config.yaml
n_layer: 9
d_model: 96
n_head: 2
n_kv_head: 2
head_dim: 32
d_mlp: 384
vocab_size: 3996
activation: "geglu"
norm: "layernorm"
norm_place: "peri"
norm_eps: 1e-05
positions: "rope"
rope_base: 100000.0
rope_fraction: 1.0
qk_norm: false
attn_scale: 0.177
bias: "all"
tie_embeddings: false
parallel_block: false
extras: ["capped logits"]
init: "uniform"
init_std_qkv: 0.0534
init_std_o: 0.0663
init_std_up: 0.0764
init_std_down: 0.0764
optimizer: "adam_hyperball"
lr: 0.00401
beta1: 0.9
weight_decay: 0.0
lr_head: 0.00881
grad_clip: 1.0
warmup_steps: 200
schedule: "wsd"
decay_fraction: 1.0
decay_shape: "linear"
final_lr_fraction: 0.05
batch_tokens: 16384
seq_len: 1024
doc_mask: true
train_tokens: 93250000
steps: 5692
dataset: "wikipedia_en"
Each number is 500 + 40 x the weight over its row's rms, rounded and kept within 0 to 999. Layers, rows and columns count from 0. Numbers have three digits each. The size before them is the row's rms in percent of the matrix's.

# down: layer 6 MLP down (transposed), 384x96, rms 0.0765, rows 255-300, columns 0-95
# gate: layer 6 MLP gate, 384x96, rms 0.0765, rows 256-301, columns 0-95
# up: layer 6 MLP up, 384x96, rms 0.0763, rows 256-301, columns 0-95
down255 095:491460532447449485497505399528518480482517548471454488529537514485531487444484559540529472507508538549519533457458444459556506549579476450416523512512476530468477502518543493478424510485567475467473499553563483427513426500550495541515495445578558547499463500514456479522551487464566494590
gate256 103:550428526459561536516592484480520456551474533455528449489552531599465494520495457503495423564528515533496518504446551540467488418514553517529475465500513493537533527490456463457502539516450472489461513439476482468499502482415524432435470588538494524464519454432519476552504490533512555535
up256 106:465513501381452498504493486535543478526500481546460495522525509567539473552505471455553542522526419542504536462536525488531542520478443487544459460517477448505456525564413467454567583545449513477458489557544554545472535513528550457501535510498441483481416497499494480520590544468483518525
down256 107:515480485473554452531497538483468525509598484485494542560516400475499454549512537487543486529504501490449490494459500430536527507559555538481427513440518584449463550474409478511562444523466544458520524527493498488463478488442457523560428440530545500534499518453533527481416471552527489502
gate257 105:518449448528498513507569536478482491437481548508567498517614451442526507535513514530557513505494560527566507434520537557494445600500490472497460551593512536542519476487528521451503526426484545435442538510473488429544428501535514514497489509453509527524559486523476482468461456537515452470
up257 103:487506551517497577529518517490480510528444482502594536549497504409476528551465519548532426496523535482496525517528524563506576521480500537499581499511500462545565464397489578459509511544579540466484451518549462468544475545506448522563548469470508453493537509455488428469462554489486489465
down257 108:548469415545489507596460480564497502541515471532487514471476551542447544551482471486542498509473496479537492503527503476502545541518499525494535498516469514552549502462488529449484479567584500532462456511508525582406472542389511523570510504469575449554539502494497470520532547419464505564
gate258 103:526480503545467538451507470477555547519540478484507547528475444446512503523424461575501512529445558550529493547585499467471480515481500478535522535548537603473405517489487449464574531443431496462547513497454493478500471507512416482504475477516470436548581477540463560484495557494539473486
up258 102:529504516541537509506536479500511500519543536502475481454565422490556522436426567471516531515470536522508539412438438515525534516449442466464585470550555482534504498524530519558487435558551545487462518497555488487486520491478551476473409456460547488556455514517440564544459543488506462546
down258 105:517533529540446532495492439485542467483497441450489475499477500468433510476479423551499545419492588505522517437453536506507474443532440466521447558536479510510522514478473526456518511503482508570486540499510539464433628554460544544535557503574516503511523515487513421472514507498480569573
gate259 105:518505544553462523451522493532472505512501449518505447468504491508466473563479382410460549490494522515450478476575506460539555469451467512552475563581455534437504560511486466499439525440458491534506434447490504492485509504455457488420552531474478518437526485463458495514498459601477496523
up259 107:530445522480551473544539472499469510477527491442549528478450475500467519476546527589570467505526535480525512477439411528527456515548503463442485515487564558470491493478435452534545543492542533540480436452546530516477500521567443447478456481549555463602583517491502436492503537522535544490
down259 100:454551540568468559444487491473452622523528495569462487461458445546503524524533549482523425468479489524555548412464495483530480473524412527511481497509524467464546559505489516541512557542468492497442478488472512457524435483504543512541541531522461524516404468484508481497578478526468466447
gate260 109:498497411454579519426563469437469581494497482510515497505532477490574481523470486446448512465417556484522497496460476448457500508495535488426524570504553495492561599479454463471545503442447521493517527422511479518507485490453503445518415533492525499574519493512523546504439490475456494495
up260 108:488555490514540458511437513437470458543495476470533452487510512539510529520561529490482413575484458465413501511439537427502527553558482487455575512422497504458483489459472475483474469485474467426492480541461499555501506535473493492521572426591448534567513518462450492525528572531476525476
down260 106:531495502474519398501464446482471531448598461482546570454419585590510498503547501514529566516543448609453515456439466508520482499465515430533463534512437520510559511510513494493475508423489501501532520516477486528503509497497494535495471564438517489493526522528547538487530481474567523555
gate261 097:481542506510465520431514501465466558513519575593455493513529439498496464537538527451447479489550542444615552540515521449502518532498580602539445468522525494466514528483425489514475460456458469493436526496456519501559446486485578477531454544506450513488486541531463453498499497531528498543
up261 100:520523576422439508436553541556478536492492477473456480491487418539524472530512518498479565467494512461528437442522489479524534473536436563555461553521445515560458555512490537487461568457515467492535570452504511463444458462536471485545485521494494451596502479427559523493463526545470538483
down261 097:498442551538391484537493463518545472411510493503553464557411538490537541523533512507536545533524509529469521499485519474509552488531568485536526552550552568502477468481514503479525498561561541454512526487526413492454448525467554575594496470490480478511449497491400537512506490504469536509
gate262 087:424446497491466470477473560513517577491503493497445595500471423549408532556481460492476505497494448549493571516479538470435499559498510518580481492536519518450504466475538491547509507491451384544392482505448514549466508516542548497537497497520505453513497494477557553533465519487458499475
up262 094:498473436415491456461497545468549545532527511481481537467540483508534566559454521430498512468479538551513495611471520507481455569467495543520456456478471513487499497489558530548535497488530533512427486490512539520437457553497495562491436510495462490514511457536490476435486433551542565384
down262 094:468523533485455517549580515526535566438462510453506527499510501449418518481527536432492508485562483515488546568432542489487452542561493558509537527510458451543462544457512474468552520542469487529489502523527513484480455485544562533460415530554561533502623507498493547490462459490431543518
gate263 111:510480522507479538575547449450513523450522555542492452472531473500512439499579430472557522526482591479550517484571540502528456489461514514491482517558482558472498522482503459496449444458522520448513458431488460442487520471469444472504454484459574485438596485485470487544478511471585477430
up263 114:501480493483480438530510443503507411491530454546512501506478551557480538510478436466539457612459470508528527507440507582484578451500574463533495564499519550505511459508458508567478469555523470460446553502534500460532501485530491468420498500509544481490485512460511517429427556481430537562
down263 110:469538569483542451496493456522485545544497458525523445463510523457523520554477483458469542494456458440527480497536535563498538425483482554515443559490546498513528504436487500503495570480473574482514565462500438526430524572509476485572487522498449518522535503503522434529427401578543519446
gate264 095:547536466494451476495509494578523450585537472405446517556491543477473453466452419488470495558451472535424495443488519506511512448487491555506436453518529436506569480530480549449470484496532572536465528469532531502532553529524464513540482552481494491505456507494503569511550577485455489575
up264 094:587423422464557547397540544555455465530491565499483503456487525435456471528488523535522452470533495488502478513475509481475513512505537466463508567461504469481593545527487441516504525544470524498534511491472508495471427539459478525430520510435493480545527436555527411439435507510518511475
down264 098:552488469494561478506417478500501449484479491426487546502497518441552497419514479434561483548454462468492498432450536530434510555515439514515524488507536464480481490497529457563488412532529541519476463490496541456480467502511509471485553480505465470474573483485470570554571432426543553429
gate265 105:501486533533582559514488547507445559475481529461403440513589484548448461517481496482512529483530432553512501485496496480542494516437511495492548500501519589453553493497448456461550506449466509514465484439541509579551478426523552453498491558468494470488502562494454560510556511536519561443
up265 099:486522545509520453508472402497476518479536560504551554472515544487544489571504467490477525531496475524445485490490496532527481499541574460516547527479429503473448482477566536474508506444527579403548469477453515445601517425462463503473451526584571553543481557502468467490498542508506532476
down265 101:524586451501422459525518551510507566448518528528454472493521506525558464464538573448454448511509551496489461523410487511502555474499576535481500511485507507454517420508490417510422483451518535489415456500538528581507507482522565472453511530519536464493560498451518469478463466525526533567
gate266 101:501546531431516554457545509422537588457500553477537511465495515447526469553515445537527500499420585501552516497526481536441447507482480524455484536475507558531482479485523481569516423495571505490462514453472448454485558481524516426486532472433500520554552530468475464532432527481494466427
up266 106:483473492479553494490505483515539422555471479549485504495531525524510565488539536412552520522545487483526429515458478502602515433518533446426538440475491514457496459477518541528495479481534501506484477546495473496586474598480506524493476547422450581463539518504528550502422428537502442498
down266 103:521536430483540517512426517512540520434484439561509479441483567429497478467511519503505468415569469446497526473494483470517485423473524437493510471510502588549476498463569468493484574442534524493510489462451544537516523426526554531474542486501557532591437508503455548465553473510500478495
gate267 106:456483516545564568460441515528505514500471442506509488512470503548400463533501548496533505490495515533479524564478558515584465491514431494467505462532501538549385570542431479504498481561417511551539496516485486480465473532518461521461424492507448492431472536416547433517485489520498508524
up267 105:469487486442500475507540454540491416466530544494462550532528545496495480524490431458554450522516450439492480444437517473455539528520495384496528496519547450468535492464447542414566518491522486448480517426490483495576491513467494506557493461502482520473508517549488448594451432509579495511
down267 103:456522487553536512480508454488486507555489527521461500507501577522551449517517455427462523463487566495499480442496473534579382476516483580531473443512483483591526560551470576475531476501539457430565513519514489472448462529466511480470478490534502509503539508477445432445536541531460563536
gate268 097:493505450563458478504512514404468611465495502531502440481465554576491508470534493518534486506537494575520542488562476497469455564575492463473481533532434431583479505534509522481483458576510507482508478529473483525538447433514521495477468459440510492404464482492565455512460430516483488511
up268 100:530483512538489489517531438589570458494497413537474485428517512436525543463535462472463506455477511531531494490432485514496475555499550482518497448426489541470505573418475503524479536453507526551586466493539460452470475531440588525487517477490559473479498504534486494551466471463607472472
down268 093:479494468515449512505559588500510497518456524474471459535459560538505456493525446497433480526496519449416458573546455513540520510476537549489454513537522523517443469491556523416424507431499535488490447522491438449499512498481550523471537545539434485453617473450426492487464476502521510538
gate269 094:495467527472476511506539472536469532538491521397585443419470504499499486495499514481436519465529568534466449525544391543550549485506447476536482491518484466535477515556490595521476551465486522466541437559486521484451562523497499520441459508494516531564525559464483568497464476521585481503
up269 097:453436554477518558447508518440567510487612569498455451475523518486471528487518515500501544539500503468483467517504479557594529482447481511492534523452460535533468428499454521421583518492424449471492458542517499514447488487481511517499437478493460421481505480470470486580542566484448467473
down269 098:547523471512426566453494554453465466439508537485517511462528467474459469469444542463479439545487536473559502548569501507486565539550457449506513492499401413495539575497510537494549521487463519490461554557492498495434468447506434486511503553572504557549493522446523498479492482548454530560
gate270 106:531520580495486505550458527531503510570491425498488509444495538538514559446593461498502480534439501484498520537455536484476524506552489492502455549523414490491479523512489530405488531485470526491503366451512524515474494393544426494536481544526481498492568457501452527524566492526503559488
up270 109:500575466489448569491422431526560463464529458498428477546492508480496522493506508541486509512506469489459526474568480591510444543526478566443557434492518503553495401500513461484431522504521523486450465560479441514492496473452563472541489457461551434476510463466456542537567507546519475495
down270 102:536487474503465458485519495491536506589521489501465494483500515473474446447519399528500481571465519452550446536511471526469508511489542490471522491491537462569506517462464506471553530403521471488533557611513466515478517610489567540431540523544466499460557564469498492466499457573484559494
gate271 106:448460594534481439487456518481523478504552475489465526541531571446414526479454510503532500518510425524537435504481613392479526510512508530509506553441509519512472529512460519500511482497555455497555471468522468511480481478496397519554447513519458476533488501478495463543437436510536558557
up271 097:421505496561442477448463524419516544491438512473550552470534555544549473488474471457523546572509507421480513514502517527513571538542531528462421523516558452555530544498513465515506470573455506547464547459490522470531493480498478485463483435455559544501440470549563468477496448473554538542
down271 097:544505521511532546554448429503467475548545531508465467525515529475484456430503519548452532511545495525577468521531533451487472458496507459545549440540490544502535471531527488480540532549482548469446473491548464432465539484426541517417582569462513481545419511523505448570536484446542447521
gate272 107:437501505473521515501553538492499562508481537490436518513496474499459495530573475489510439473454549521450477571498457506467475483448486558541461479491521503446500538481487495518474538463442594431446526436542540537523505442488480493568438510452515585479547508451522581428525498569462473579
up272 113:464588505467538487555543452475550504527454498437553551420500500496509544481411495472510559496382523483492548539476470511498522483467491509453536471536446467487470475548425546460456504506501521505424565542519505555523506540550536496545478462460531561513537464559485531468532581471518505458
down272 117:566532507466465548524502481462539434528570435555508515513482523542553523462478455480498583497542497475478540500499492487486462495520500530459519386585480499529578483526523453444483438522486509514550548523431432509470450473498488462524520553544483511448516549571537538571439471436519537511
gate273 095:561476444549588492487541521482437498519527520469453497430472487460515485502550466534428474448502558550504493569502539511531482516461459524543507487481452593487500483425528523474503474484456526553521531481498464514486562575501432495533425554517449449509539418495444519533485487552475434438
up273 098:491562520491458464501527474537481528530511550448505511512498422512501563541471450538488501487501523498465515563492536452466440529506515483533545569405502458483533460497427516485492475431517442471485497534510501504502548544450493436550471495419613517544459524408412482510476548531492443451
down273 099:561552554523541498451510580552497619530515455523541461515564497503447519512459449550564544471464442539509511457461445568498511518550465514431496516469541520477461498455527496477553527562530469542484537429535522489516536569478484483540424483465495539504470507562480424509467518498494522553
gate274 093:428467432493434485546425537522496492508530484523541544485542503498528528551567492551554469458538506544493500474527568483505534465550453521490511494454509479451463465500525518426485452489480562431533531501463462524492600542391575421498482549529446473496454468506474490468495497540448463544
up274 098:472512454499521515548539491449444552450491477547463515462498439535560510497426504436504479502535486554486539562428510508446539513485499475519462538470467447461483507448489586502486545536449455431513528415479490506486451546501535481432459596492526535556481508454542579523428535532479507545
down274 089:535481465491442534551460532491513590551452520418539562521468524464483472497570550535511462519469466488483529436509477515506495572508468463470455460544482535446492526544506471514479487456527558550554445563508499444561531502499527560503466456429498518489572498571448465421539520474465465565
gate275 102:473473554440561539541466488518486512576411491435489455486467578506437512497531510473474503441546548571464553507452506485456440416512563481476484567503466476489513546477520550517509531562539476567495501451471506465542548539507434475482547524497519528528550584559440497488467510493544491473
up275 107:522536509476537469499463506514512480516465551567520539529473491586482510499437516519500476549471597449468558465444508529476581522451492455461540482545557489520490562503517484478526452547477419470484475522401553471589441476473514496543447478508474556486525453498493434453506500439422482530
down275 107:479479541492509569473598503546466473470565510490537592518602436473521411491524454519472515500503471502435423494515529482517523479540512545515428507501525546522512462488457515496493518515492550486430530532470558489469492501493466489448459478562439435561482467469524557500579462524526449561
gate276 098:483496508605452513544555505424485499491491456502492461579519493425522543462508497509558476470522460518453522441503455554481515450503454507530533489533492500506469520504513482551540532490476522607544511516575465446520522491431430466546443548563491442565453545495497574457520551480511555470
up276 088:501416527494577560465464443484464492495440519455450494417512497495486512506508481601530498507502512502488498513470456554547507486481483471517446569509588452473499458463504483495448450490524565523545450512432478520441532462542504521565495537494458532431615499528548411511466492500525524509
down276 100:510541508424521434535459518453531517455497493467474511483497557465493517431525453444514476579469534495484435532466455479462519521499429545460513463480474548507488520523443494514481510453509511515475447433494446433482489570426482444437504573513460467522593555513557502450523570533437539534
gate277 100:506475475483465526467549419472490456558501540401507454511501475540468511488551480455543553544499516535499421513550500493494467488476444528510500598448514477513547496538551500519548378482523543514486553543461529501450445521532498492476485493453505500579481439499544466437509521587521497573
up277 090:512500459452456458445469524529573527490447543543442521526399502468478506538519489487424511401457462470545510484544497503514483579459506531573475530582415473492557507531483501546560528476473476574477470446477477522508529482436558482475492520494490460491509493553483473560482494457433523554
down277 089:481486487527498535545456503528422490417505510572436507524373488450557549500552545520550558528551531521461463505440497519502420520500548475485519537500523480522462498474553500498425479482504463526509483451526406525513501477528558511515565525519514506467451489551525464509596487500452541568
gate278 098:506500541541505534546457446437520573515550501481479558596495477479530471446450511506506499555537557451494437567508566483460417520552465513442543547434475486565547472476505514483535516509471489521502474534466432499477536517432481424458485486475520483484523449478518485473502539548415556432
up278 098:476478487557492478485400460422534500512526480551519480494527552488495506521467479451539573582520421498483479467519457478546518465484508519531536565485456399492551438509534513532470489544489513458467560570537499437449467477427539560487510494534518567464445498477546477525466590475480533503
down278 095:492533488588505498415540485445533468461509476477472495499437481484479503490493537485493498499505460444479537534492551476530482411505484560523439502452399566429494484518449576549548547474480507542454516497533462475418521472516440591518503556484554459517429562463494528475543492455471500517
gate279 107:554510435474522556464512462489449439489495529490501525447544508504443555535462515458591558487550521561516494469527542487512432478525472464478457473515455458457571575500558549498463589531443558495495428484568506506533531550450476504554527534485414489495529531519461532434531482482509479471
up279 099:580463510393499458509549560509491567426429500545455483469448477512560461527448493549527589516497554559475526456519489528449523438469461498470516506522543507561529541499539503462530569494501446491484500500519490521574456449465516455459503544541427478564507541489501566526509499525537459486
down279 099:507471491499518459558437519529452633538455504550454490498563561458502458499551539496525518504478484437555468538438434540506513501486504527463494480428466500496586494461507513539519500464463527522460559501550539571438534484490568445509444540502562516561451454465541538538485506511455476522
gate280 093:438487463553514488380479490501422531577455569506472500551499507520541470485482455543515468528538559548477512464462429405523540543490443530468530532557468515450510486443570480497517470483517486537490453477512474545484474524510473448499487482473510467440517552439574446442482489555490449469
up280 095:499468473569421470520476469413542471426468514557474437520443449437472483516495450546459519549522498497522482485483540571428514539587460536482554457505491546492465507508445517445500477542500502439550498488486424477559435512495498570502518473490490542466501527474462504537508436553472485587
down280 089:479532514518450425531489498524447459510493527497530510467483590540472421463524434456538453501512594432477440488493528486462485470444532470468519555452422467467484441470451518462442445479543510541464456526513451486535417565504448441485512504505509532502543480554484510471439495509547576503
gate281 109:457436483537486553465557503505449468529497482483527510523565540540522464520554451485441479459473520542472458589492542470541487519549508498567517562547543573420507504489466520514461470522497504463529421390577512475489493529468484478438504527494393498554517460522457465455499488513468489558
up281 101:532512444580466555585480522552508466509440506421462540498469561567423438568506524482481534519506542545557513476498425494472419526547523507396460509505534488498456496477479524481484507582499510508568484511541530482483487487480492507577489512513472507510489493485519476476512466473387569484
down281 103:428483522504507452451510425485546427511501460570511503497465511511584492453502567524527485525454497525425494523541505545534461530444511511544460435547490512473495429547508468508475496516499552579526441537399413508489501488533495455537543431508525468521498517542493511507435526503579572530
gate282 100:600516503467579484457539542506530522528490567480590461483491455527502560515494508466513437538534522528533479457520490424492514502519520458513530456483471501476536535484474492529532490437478466496355510500531504560551538452490538510519488559546522534475529525412502508507514446565454511409
up282 100:479476415478430551472514456527497436488434510600463561511501516485540489499441488497473456474431503511506516548425578457525522498462508507520535521584541564507519528534527507426453517472460476479467547455530524573533448503498460477541487452500448553459448499503491500575513502420549486530
down282 101:524566527481495477465493488454502527523440502446477452533543458601428495449471459519400514518532476496453496482511460458513483535566566508493438511478475486573462475485499417553473528423484509501431517533517488450519449518461443525508457506458485490492549563483567440524535451422465523481
gate283 108:433469488494496486476474499504521508492473547409434501510495523483521491441495498459469466500479539529479459461535513534520485523516569476571416547547575508497415472469461493511553523501491573559502559489491505497484502489460414450524481445503472418510589521538405557503443498560463466550
up283 106:562459554430505522468539508513573490493560457512539510527524515510552487489439552511526520473520513468550462528494421425509496491515473432404427454478427423528513522483567525481510457523484527583474554534513476522578441411485514468531487505520449529483489535526477468525495525478529529434
down283 102:517528528515531536541536461511471525515524558519551480527482508518475429446513467438484488569547577581481453412490512503555428433507500509506533490467470514494501465519491471551545523547533485502504471565524401480565544522474413490493445501544567477498489573429484449559551528514522473490
gate284 097:453500541505539437550543505513434535419520487537478480501510534548515582580537434479473460442520482530535471471534487524451524520454550462522475510536455482447480500458503560427509484496501479489539446479530595544447459518427552480492548520481473542531528492476447454437479498558580557507
up284 102:423488515582486546474493471494487496511539530456442491518501573474478541469450510564541483493557510461492466482522472520540528466521526461485442507509479497432556565496446572515547409494405525511470482565430463521468510511446489546480465466502481436458487450501577493537576431497453528512
down284 101:465522519495449512474492487476523516541520489517513557513453518526465390462501428476543500602444542457529510516432520492569475500481547414436507542488459435529469536509490496410535563453514459475506555526534548468553529520408494494554514517477520494518489577477560536510462521536500464536
gate285 091:508474598466530521503416576464508510493574562507502441505478479573522506495467457492566528537463536520562436528515453478528514508526507457515466497566544460505464502536437504497480517489521541493482549483450510473567463436537513550516483494547493468420513584478473535538494572460556408504
up285 093:487545527534478536468479548440531489510441486487453554532495473553550571533486466557502485459469520522510464444459514555419479506500458523539472534450503497514539494515411484424480470496411510463508499462549546523572471445450542510486434490447544502533523464507563564473440482454577528441
down285 097:560489551443470490486453512521492479495542471477527510441510529518499559432520539455473472550479453526512522535498517497584580469427471527479507477400496455524532482488495555488508498497569504521547444441522560429542516463479500551438474547415555494499523527575550452476473456514450559546
gate286 103:550499505454487457522489470549467506500427483448519469485461525470435558450496525495570424546514553459565489508529608525476446528524538478485547508447487537507439528512596489514462537540515512518504483487448523498494580506422469498431485473499481516474453425453542539463487471546529564443
up286 100:526447507490531493525451501476508531520528525556457493553499431521472549515469536574571507581531510453459483519518522448554572535450479447439530551518555510485524437509470463470533502491500391517525500553469581500544501475458523537421462436491412492511508495458506490496495569535537545455
down286 108:481528556520491536496505471462524518441523509482481566523404448516417530531528546577445474439474521486574500557451548522516461526456467525458455550554517494519449539526463470521503432544480434497544521509517504514416473502474482476441544537558511484528524526421547542496453532436430495520
gate287 097:461513477471542544497464481455509471449572492566539477545554516516441515554578472526499485444533590548467522533464488514472481480516551466507527480489425517442434498464411539428529470457477457496560459450502515430579546534523452437456472493487501522489517509514511410525495508440515470515
up287 100:506512467509469556434556531508456553506537560466553446477521471532554447543505540505507501509506499525565513494514422454471423441468489506528559519496470474473564567551495450456517531482553544574502415524561451518421498448503586436547461506484509492431477500477517528524476512554532484487
down287 099:500487503493458520559500458469555424462504478483573469438465547522564458521504460535493455546518535490546533472513496513512493524501482518500543442497525589454528493579592585523517498491511480456478486479549462443466511467508443492543594510501531508513426507465409449483476551559572460504
gate288 094:485482482526508458420545566527496449425484539482468450486508483520535456496529591496459523539505571525534492545506530436444435554505514435500428484461523451493570499522499464480538503474524535474466521525409593597457520458528463459454437489482549487532479489483510474493423498494534502485
up288 098:467527400543514511537533505459501498541528521468508457552479500555469493455487443543473392492466442470531515450535477574502462480483415448521550491538453514559499434500462500455410506541499524462492537533486383482519474446479556519536455493518478499486486448504488486453479452472561456527
down288 096:529543526445551457482523514463484600472520478484506511509483460477510466402508515523477560502459498569499503491416464488530519559505479552533508451466515458492567536585492520531520542449420560533419504464523584497454499475482508502473501521460551487483460472565610534497473461521515488453
gate289 098:514499581500458579472491520558513547480529498511534548513541451423457546490424576424486459464467533511440472469541553501507474568521507610470495469549469511496465518556509508447552524452521472521498531511454472476582522504445487504531500464514458490558498517422537540555524580486498501509
up289 094:476535535473512509518495542466452490497514541523470523391544485561490532490450560439470533489461555463521471523514511519474519451554468547491446489474479484502537482530496561444474480471466484546544478584508431571463507551417531523500430531439520526524448508425564567486414493468500483554
down289 094:509522537476545455479523544491489512470528547463573437494483456478473515454434554529494495536437486591509561499508479478449503508527406419470456508455527616476417580510463523493471483512478531484520516476475491523441580461477498544558454480460521470420497500550499513480506524556483517471
gate290 107:505417495529535589465501433481449550501503476463486463468485483458575511580480544523544470474475579524520510502455585576456427526445535508537504492542482516501522572511428442521577486515446449502468504449489556469482525490503522485413491473549493439487499453470478465518460474475491503453
up290 099:446561415526504522518563460413491460516473451521496469508500540492583572540461542439514485608498495451580477538528513529543532513534570552533507496540497502489419485482484486429509486531556511535525506487498517430465435524533450479509510538532476441512509513495403452468513530516519513476
down290 105:523512501469493484499480547508554533520430493554557494560513520529526539439523460452485467412510468450459569476543534446465474456498549491494465460510418497481495475460522456544416481468521475461469465541526442535465510541540568579492495564449504523483454557459566584519467472514536446471
gate291 101:552428487442519510450546546476477415532515498555557525540498539470529534548541509502533484478491496451519548474559452473411476498404486504568548457440501492467509486548475560514512489447430499422500477508524501510509518483450468508571510556509550507497551475484446551424476526542517512418
up291 108:490484499497444457487588540464389487483456569561582541494397486497501443476513452488506512490486473552558498532526496503551473542570486488538551512545567526423487493506528494467505524461537481512504529463512455515504603559428528456518452503449560524496498458495491482500487477473534571504
down291 099:526440483541533490545490448546540508506455489555535416485534421456546527451544503501452497583462536542493462467464465454506483425550535540435503533532560502496502537529433509519532442556424483488473567486506550504493497471482570434463536459462467474575423504493540532537497459503482494526
gate292 105:492505440538456537502531429476509557446505512496461461521529508577497483484482478436518437539479457472481540527442543500518477559498428599474513542471519480519491531517491532526545497534477435496410414534527516505505545526551552465487446523438475472464564484461468588431448492459550476472
up292 106:574537500459517569554474488539428502498505491492527518522456497496526566423544471513540447476490478463519548551497465551480506514524518472512461553495504535520433588453464432449515462519505537516438556501561532533460464479490507403423493449451565550536509552500511485584503538442488509523
down292 108:472491459497452496524509448517560436453547541509495447520440509556513557467511435486498469593500535529546471551473483467503524538493472458488538522516551524541508575508546497568485547514472442501422598482502496567497409535466526461533540488517481504455514519513507543517487486461557497378
gate293 098:489409426519498507467484532492483450462506497426519475542582559533459467569527476511522448516491501436472516466456536482442444578446465463509519546534538490482538576500489480498554567454560524450488428512488537491518513499495502459500468518482512567469490511561481434430477534536482597501
up293 100:504484451495475542444542528496526527496578552448533459525434504443516489507578468522514533464565566507548526516548453456510536479473575537526482538449517525540525525539450505465462494437457514510493440468416552506503508584522570552462471495479479500478544450520496457478462537547570485588
down293 104:483463438599532548526537459538504525546505521494496423553476538440459509505548491495580498515499525438508482520476488567476447541470480462542535483560532524477506546469578522454533507496537547496517521478570484539513505386475475445489532525415542544495410464491468480441439517522518512515
gate294 099:560479498558460509494490471525524439445500560469511478562519488488525496503502518450495545498557433447520513560489514510407455483533456496462563514501478487563422553533413481562492457449461478479484470459537519479614473469502424523494525543535502463525489516429514541561470451507573513525
up294 099:425463591422486516520479447544484430539531561516535505470496498529506492512463482497504513501450470453517503472476507542575550506469455429482527528574496521449513460433504447498485490467504463543482485420444484537507493484556484466496521466525572533484561550583490537518533383479457509453
down294 098:519593409423496518553489493539504446512447460429544484510469535514548516442488451491536500540509509487484456517446512508505461589477517558480464394531513539568504455488451460428509529535522502558459523570576511536500481546452520462519452515529516457483582480506447480495485485528480493479
gate295 096:531528452503484572522468534477467491445448517568471442558414543484452435537548556404465559498490474497505504533507551473513508578545430492513499524439520504472489516526524537501562491457408422462543507517504459529570479518488479534480504527469479541491452466506450500478518465544560458436
up295 101:549452495555466448486553497533486544446469498422415495534467446509554524506482564567581528494428504425483474464478518511427511465482523499453496503465494479497510466443472558503520452547442555470464491551460470573556568586471479476525469469500457494554482494491476517549476462466549508540
down295 096:458490563473476531494575477547524580485567553547457446559529466537518531482485506489506470476438507499461494515466482440441502443481520426511415480536465487502467545532455456440518583521543477545520499502511594455462453474548444509494532472502485443492503473445417499463484526491512552568
gate296 107:521428458463504564472494483481523510469564531490516466469476485516441452543518451496567506494440457484582493518541516530418554520535456493513496508455527518425488542508469383521520440508493575479474471494479537541500521515416504473510511493515485457423567530574486457480559500560492577472
up296 105:566493573520538498517450534561486539483530483525482501497378413528579535486458430529514489505444471454528513527468489499477487574533508506460458496583435511568463553493589502447495471584502515498515507452532519462555489504478547497479557461525507441501478553471479526494477538512466479554
down296 108:448501466511489493545554516409534548540510528536475552476529530498527491554406472446514556434501588500478460465455467470511567478488393557584577497492509490481511482480469474505489490434508472465504534595472521578489500427506460519560448533537490513439496529512503520520505501472482476504
gate297 107:614465468483552573522571424492465491488559524481494461420530491486451479446502481567513452572505507501518544476509531479479550543497515482497431493469475567416529504473489501472488481501521585486512536524463490470449462554493504566469469543495494458455476440529457471468440501515474495400
up297 106:438483413449582483483538457443455415499469501537572496515547490566515541463497489492472511487548458467459454495559482450450497530541567443493568505462462456579477493486522550450521455551537489506451532547524519574521476499550466450524420520526514440457523505516468510514447478464505533507
down297 098:493525566486409532460539493516492505439549559558507481511492465464525510487472452488459491506521535511466461483544539471485497457502495479439440437554518489511518464482495552477555540549512467524466456430445410516534485558531486506520544536484535516472549583465506475460649526484501533568
gate298 097:576545533553469474445509494562528538445538567497465510548454488395494565446486465469534522471459498483487568466535517525442490556466482496487438467570497496571472572514507534496550521536526470545484522582574494490548521477545565526553536487444468526518517497447507513571497461496539518501
up298 099:531466510515535450501593500510548421482514505435523493436493431580564539511489553500538543484442488436433532499526474497502512555519477543455500463514456496495414459505493478473539544491437462572579562465513534464479487501554451537556501489533443465490426460488464524476515499440525480453
down298 097:481516497523503571560482425479429500540462565491492439497503494580497493567537535488470471509511554537497548511455530433494533506574554401474510517484498583525432473522507473510493550522552498511494520494565582528434482557508501531460461543514550512468426503453524518521550434451478494459
gate299 106:486566510534456539434468475465471523524540542499506386533471485409491449514513459497445435469482466515510461553546526560514486462588517550550496587568497502494473468475453553510502470542508454521502481420487493509478488469543532497502435550450540524519572451474497543486472543487567474463
up299 104:540480480511478454476520519498452486471479528469557498515449455507423527524509567473499595486504452451477472505452581430466560455456494458507488509503470515503554445539542455511515475516463488554582526554509451553447522515518435520456535443521541578545503513441530505561560526524540572456
down299 104:492512493488560461579537500435433583516471466460511535529499524469496475562493512575474511577400514467451532477561463563534436496459491496505488502462533495461531564523462492499467496491493542504532428479512413533516477429478506456550467479580572468476481566481492512471457539506478545462
gate300 086:462564543527530553501451489448461487456482515527505550539484529610550465453423552470439520530492465530480489463502433512561465493571528491545484520493393443536472516488506547498449512523550473563446516506479478495465514515470545568525526469535475524495437486550561537544493529481418458495
up300 088:432478488520552540427538532438466538459537462514471467463462496578504537544479481506499490462489529578533527513496523460545488550507491527528488525514498482441521546499524494544585508523513511512454480445452485458520571529519505494463431553470451588560581502569482550437469480461595533464
down300 086:515499456488527468514491502498471517533453557508498543548504491546568500493462450482476577582533489451416515510478467558529479535465523533520480503471471448568460528460512471511401566513467440539543439527535511524443484481479513522577521476474514481507635478471570477534555464495481536554
gate301 100:469469426574419483470436482494511448518505559547498468500437477506424506492562475573545548534466515503578492533536565501528472534456457540490459541491522580463563461513548502512578508503508486466481530467530513515530454488515485504589519522450505540461527423548481508453480457495545550556
up301 097:520572518545602478478587551492489466496537548560516550478537509475456494448460519567511453544539476380513519576474482539577496537482506484534552503503434532533511478482503515464496474456467506479523460459468516493521512506481527544500486481474400478481541462426551480461477474464425511456